config.yaml
num_hidden_layers: 14
num_key_value_heads: 4
intermediate_size: 2048
vocab_size: 16384
norm_eps: 1e-06
qk_norm: true
init_out_by_depth: true
warmup_steps: 0
decay_fraction: 0.732
decay_shape: "linear"
max_seq_len: 1024
doc_mask: false
max_steps: 9801
Each number is 200 + 40 x the weight over the matrix's rms, rounded and kept within 0 to 999. Layers, rows and columns count from 0.

# layer 8 MLP down (transposed), 2048x512, rms 0.478, rows 761-771, columns 192-255
150,255,220,205,228,224,192,259,179,224,171,243,242,129,171,220,210,191,265,172,192,177,222,215,203,157,227,176,242,187,214,194,231,162,196,182,126,199,200,201,170,240,102,168,175,198,177,182,207,272,159,229,264,247,258,201,189,207,220,127,239,214,171,200
204,240,302,239,204,220,179,133,252,190,156,237,265,165,217,229,205,177,163,172,241,189,268,184,169,154,251,169,210,180,218,195,231,233,240,112,170,236,201,222,229,204,167,178,229,217,108,135,138,205,244,157,203,219,190,286,216,171,154,230,236,158,184,204
174,230,219,82,211,236,161,139,201,223,119,222,266,212,209,201,125,282,211,127,199,166,242,251,199,192,220,223,213,204,173,161,192,172,189,234,187,240,242,194,146,171,263,208,242,274,249,253,237,194,154,182,153,170,281,150,183,211,167,207,174,227,186,140
211,228,206,199,194,217,234,158,199,213,129,227,169,196,225,222,198,167,220,190,247,157,232,267,155,156,210,220,205,213,118,258,197,172,192,246,186,217,238,176,185,163,246,245,191,240,153,226,226,255,210,210,243,213,133,199,194,184,252,201,188,202,160,213
291,261,241,184,139,153,199,166,261,218,156,211,237,143,216,192,236,148,214,210,161,222,202,186,174,240,243,173,174,239,220,139,215,210,191,129,200,168,166,170,183,178,219,197,175,160,230,209,170,176,162,152,146,190,204,168,157,259,176,294,197,233,173,134
172,146,179,162,192,201,166,225,258,185,174,232,209,260,227,182,216,208,259,250,233,194,201,196,164,198,196,204,267,207,171,132,128,195,157,178,209,230,227,101,296,166,217,283,136,211,294,197,158,230,206,238,193,198,137,214,187,204,175,160,187,205,142,213
150,181,220,138,243,196,190,155,219,247,210,214,224,255,266,174,192,209,218,237,151,165,169,219,275,245,121,217,253,192,181,186,184,225,254,217,83,216,187,181,166,172,218,199,167,146,285,186,223,240,251,201,195,226,113,210,218,226,190,191,215,215,215,124
146,160,181,202,187,232,114,174,222,179,156,253,146,208,234,248,219,183,231,188,222,245,222,172,213,238,257,148,175,192,193,231,154,207,222,191,174,203,251,248,197,230,159,284,190,147,200,213,225,159,185,289,236,184,139,174,211,175,156,220,281,123,191,212
211,275,175,201,156,271,182,248,126,204,205,233,239,236,178,136,177,70,160,160,206,193,265,101,186,111,214,232,206,125,257,198,162,174,140,163,281,221,215,180,158,180,190,175,215,205,183,137,192,188,140,269,193,199,197,189,228,290,194,239,122,109,147,235
254,201,188,161,130,126,121,194,190,164,256,204,227,184,199,175,119,199,173,201,167,182,166,202,208,216,116,187,263,292,103,203,188,263,188,113,156,183,240,164,227,243,190,203,204,145,252,146,211,142,274,190,174,196,141,246,188,221,199,248,215,214,183,212
221,275,179,172,237,224,138,254,197,158,187,181,162,178,228,232,267,193,189,231,225,183,196,214,229,190,258,224,197,151,216,161,207,174,194,184,138,231,153,173,225,223,189,187,167,212,189,156,211,226,201,180,191,223,262,251,207,212,119,144,280,189,202,228
# layer 8 MLP up, 2048x512, rms 0.339, rows 762-772, columns 192-255
62,161,169,179,184,190,218,252,232,155,235,194,260,184,143,225,175,197,230,148,158,205,239,154,225,287,188,163,196,290,255,226,212,220,258,172,193,215,193,155,242,294,175,167,257,224,133,208,142,176,190,184,158,233,264,227,218,273,237,211,199,218,249,192
248,157,173,173,221,133,156,262,147,190,264,212,162,176,171,215,242,146,224,170,193,186,110,283,207,235,226,182,175,227,158,203,137,245,183,222,212,173,248,174,210,213,216,246,171,126,185,195,199,208,225,200,183,212,246,192,169,251,220,208,171,245,182,161
231,191,225,196,208,215,202,157,202,175,165,186,224,188,183,227,187,149,265,210,211,229,239,263,167,187,179,206,180,239,199,240,149,247,257,174,188,215,244,227,138,250,203,199,245,174,154,176,260,190,172,232,163,196,189,199,127,171,203,249,186,213,176,301
247,220,216,181,201,260,213,154,171,130,154,270,183,240,201,216,180,256,223,136,233,252,172,108,265,260,211,226,231,263,135,198,208,181,164,205,157,217,215,241,214,134,238,249,232,240,166,189,172,205,209,303,194,212,208,265,293,219,207,184,163,280,200,240
260,235,179,229,201,278,232,170,153,252,221,211,207,170,236,286,242,244,241,239,217,195,191,159,243,244,267,204,226,263,278,231,219,162,225,150,193,214,177,205,161,221,223,231,182,205,201,197,162,241,196,210,147,173,239,149,153,186,175,237,236,193,243,227
224,187,186,199,185,218,144,110,235,199,192,180,226,154,233,226,133,149,169,227,205,210,207,179,217,199,253,234,222,214,274,166,236,134,147,174,190,193,158,198,239,124,303,212,205,224,232,193,216,207,183,178,174,253,259,174,192,155,157,198,220,297,167,194
322,155,292,131,252,188,190,244,232,213,197,185,196,169,210,205,165,215,118,146,234,225,162,201,223,244,175,215,244,147,223,152,198,227,244,233,178,184,208,232,89,222,166,188,216,196,172,269,135,241,217,183,168,295,170,198,214,166,171,239,149,216,244,191
282,106,196,184,193,207,225,205,204,279,223,204,251,177,216,224,203,154,186,201,231,156,182,221,152,228,228,303,224,174,153,233,161,181,215,246,162,180,160,168,204,240,124,181,149,214,219,190,201,218,193,208,250,193,179,304,226,166,136,201,129,197,186,325
218,160,174,166,170,173,203,162,202,172,188,172,253,204,179,212,163,299,226,185,250,245,195,263,205,172,177,138,115,202,187,261,172,251,230,199,204,114,149,185,234,211,155,197,239,205,190,136,233,158,137,211,186,210,166,249,176,223,239,158,198,261,222,181
183,173,186,202,207,174,255,178,188,248,187,176,215,161,195,229,209,203,147,189,246,251,147,268,166,206,171,250,177,225,160,202,205,256,138,151,214,134,186,187,247,257,173,237,155,231,223,184,199,209,161,199,221,198,209,167,148,168,214,221,225,226,204,80
219,232,227,277,242,106,179,236,195,199,196,215,230,86,103,251,236,237,221,278,188,181,165,167,186,197,233,250,125,284,197,262,234,198,296,112,111,208,213,197,187,192,198,242,237,198,227,329,201,203,94,250,167,240,234,234,235,162,241,223,250,248,138,167